config.yaml
n_layer: 22
n_kv_head: 4
d_mlp: 448
qk_norm: true
tie_embeddings: false
init: "trunc"
init_std_qkv: 0.0305
decay_shape: "exp"
final_lr_fraction: 0.1
seq_len: 256
doc_mask: true
Each number is 128 + 32 x the weight over its row's rms, rounded and kept within 0 to 255. Layers, rows and columns count from 0. Numbers have three digits each. The size before them is the row's rms in percent of the matrix's.

# layer 4 attention key, 256x224, rms 0.064, rows 104-116, columns 0-111
086:075131160107060078146147150117135118142072088166177074194150114158155157125115126112104131166099147103133064082135097141160098097120193174127152111136173132173162182179081085128143118100165176153137111135137105069125171127136105080150162117064180154134159091146107163117148172146129129117101088155181146130101121188168120097120105073169
099:136129109147093152150182201139182088136101111145182078134161131103117134099111194128204155118078107146107090107144162097178186085128162156172121179103224163112114090106072189111155111120098133103166127130134174150130106087092135088140125138099087104120157111115127129143139152112160159063145133172104138170064179149165183208082129131106
104:147126119135206159163056119175029162167202123098122128134140118090132171080156173106141128158163095165090118126107143159136114165180133161130126112122149121115120059115154070121116149045156138161080141106168155141129115162134118107199107146105132079162112087096129141116150085159127144067110123117155133158116238173121077150087150096079
116:079113120104176170037148104133182166149098093146103125146127160112109126107129086130170151067094198167181192110115150126112090118093102094092124153148137137184102146105124159115106147159134137086054178143133126170099124121175168089098200145117093146111061142172131144159168110129136148111115177132156163072106091159093214114110142104114
091:153156145144157057119116113140167157153148125122120169116141164176054128120129088088200108145146105156132121178125127137184131174125172130170111136103127113066147158148112136099122050161186151075108149052114127151138107145071105078170076172087118065111089135203169121126113094122167133095129181183089072106121069085108122119141159111107
098:156137118155138111129121127150145143140117131113148143135169159110136074170168178115143073179143131099065124155128167114163167115142171108150114134136160146046148091132133152109137121136121140122082114140091167138112110116158165159089138105146127078067174136115199095172175132121148111097150094156078128125033165069195169134129188099159
112:122083162114146137163091125146128113114144142144114121189103105151088075103188101164144148120167159153137131134128084158118153131121114144106057129145110120082106169178157095173114070109174150086131122127168178196108123153131122046226133135131148106141153152178093087092139134140172102156108110137192125113061142148070114145113173133141
102:076132173126134141136094087110119131106147111120138217116104129102130120106096134104112141054199152152122094102110172133138138190060153033111155151114130139101176115179133111134088175118146116140125089057141110114130157106096135151091122107178068158150169142072124167138099109159117131182134198155132075138128137118136078126142140107155
097:164135102143116107111184134123072132132096131141133105144061164068116157196114128062115176089126091142178102106152091133104183146169171167166072147143185173109172086108122115137166196167104125179147170180120128134124194125157135134175087130132161116131101078122143093143080133151098120083190118180162169148118146122137149116139163078134
095:119188130115170123125127150088153154130123123128110110149108124038107174171103156120109109115165099094052131167126168127168091137089117108086093111136115110142187123150138123177187128109083140135128161123126149166063172140131142075089159154091153144081146174102150108145113127135092123115098082136195091142126119064110101070114148149155
102:136119077069114154139142188138093111138146112190141071081094144133169165187116147136096145182135111156142156138163105133086161083128125137137102145101157131121085109167123110136117180141098108125159119146201090132170131085135125112147106137166113147149127136104136136123062118130098230074110084120119156165093188163163121133196097151122
109:131155173088091064180144152163052109086194177123114176149069093107124133111207130078153112139181141114099139119175114094118160139172183143077104069128102107125100108149158120161086152103173116153162114104161101090157148102113141178109148131160161104145144115116099169117082114121098155120154139106108120196125187153109136132159150142149
102:178107105130100102195082206119039121084207134098130201103159104107203122122138138157120100113126145124141148141170128080091131085144107115094106122095131110147083123092180090171072129149118152171104107200115131124146085140140110177164131102154146123133174087154146115089175143095098110153184140115069152178129159116119129133093124098177
# layer 4 attention query, 256x224, rms 0.0662, rows 105-116, columns 0-111
102:136088102124113139160159195127063082112161114109125079167113117148129157135073081148152154145143088138136061134148062158150173054128197127150064149104149125120142088146114144095105123127124187088088091097176131146173158111122175121206128103106109107123130095118098172154096203100168198088173044154131195132123159126097162188154125173155
102:138170147043106146151114185120112155119194169199160144154169088142093141076212148083140157091148156142107131150081092112099133119155143139149143078110153132092180117090148089140100156021123129116142149175168148122085112141172173050130148119135155105129141088103102114114161166111131148097088114155113187122119144203103097129096153128132
083:075093186127128125089112158164166138156079116172143110128140129183142125117077113181213145144112187088177216098076114105102086119108105121127175070175103117192083131114126160061077124125096107099152120122116130163156077112124154112090162137150138166155104126151128086166148085151102150105155138133128119127118154122110166128088142131138
102:116088179116153114083123167136156157157161113110109159145172149118101059135079130099129142134156131186126127119122083107161157117060136201119220073118159166087077156121138130164145155143098129119140110151119118099109115153083104062143106215103160113082168155146219049091157072193157122122113132080121113118150106132167177133135138097106
096:156115090119159123139161136124108143107144134120141076151151126148140139167140160092064123149128085095101099135150110143137144086155176150146104134123135109096131101119100131141151142169101168168154142089191112149178155131134157176112085136057160188133184084106135118144084154089181145066121107180108148108106131121172103201160156107181
099:145119125129148121186102121110125159082133151102163119184105097178114114123154124137134169066132084136064101179084142129103157130144085150098089098152098118124133087064079110137169155100200158180051095149160161170071136133172105091172136119164159115130178141161147142122133157122163075156100150133180095114102172114142153163088149104155
098:127162156095113124104122160129080115078139169137153148126146137100054098185131116066149115113159143134171093108122126100104234139099133130147118152144122164083155155152159125101142144160175162095171134117148088156148083170088127121154152140107053104124122117121098146098077063170160138152120087177108094139163107091101088125151112115208
102:161179131102117120120143072114118127153137121109117098183126120084139204123124123114144126106105072153135151073126117169151166102162199077153111115136170213065137096152095122165103163163134094119176200146142160175112146087193154130146143157111094075103152098120118125161083117082164120109136100188087169126146052102130141111118150085165
106:089150126137150115131080073136152142113126150116078147105075112110125084142128185127127092082142087082095139128071130145114132113164077137152052114073141143151190080111115131152142179138153136109098109175130141154089133148141155090102164104124105191090213155113102065097143126169121083134099133174123090142070148124172110131135194137114
102:156104123081105183097121158089116099100132129157149082102128115139162187158099063173103169141138096130106157177069132150053136132152159065141076116103146174138103121185094105115137120154131162101131115168164129072200137113134152179149123081147086123085149110148112111119088174107083218096063087107148132110123083176083117102153111138130
087:135175112133103118153132068106098116098119123120130087203150082124127177140140105099158166124183122036161086138092125149095123104089164155076099121122063081090194141158174127105152166099198133162148077088098092075124153063173150116136130112140079119173166116130099163147143146143110084112097172082123127170166162135098149087153105114095
092:150097053145111068136112191134072096089126135105124144160104083110152128100116167148114147148128124114122098131215130120120109103152102140158106086111132089136133147092178109143140058106124102179082145129074152081139150094134081178082111162115202164160148099108135151150133195122096100116120137078139131193186124098120145090121123096142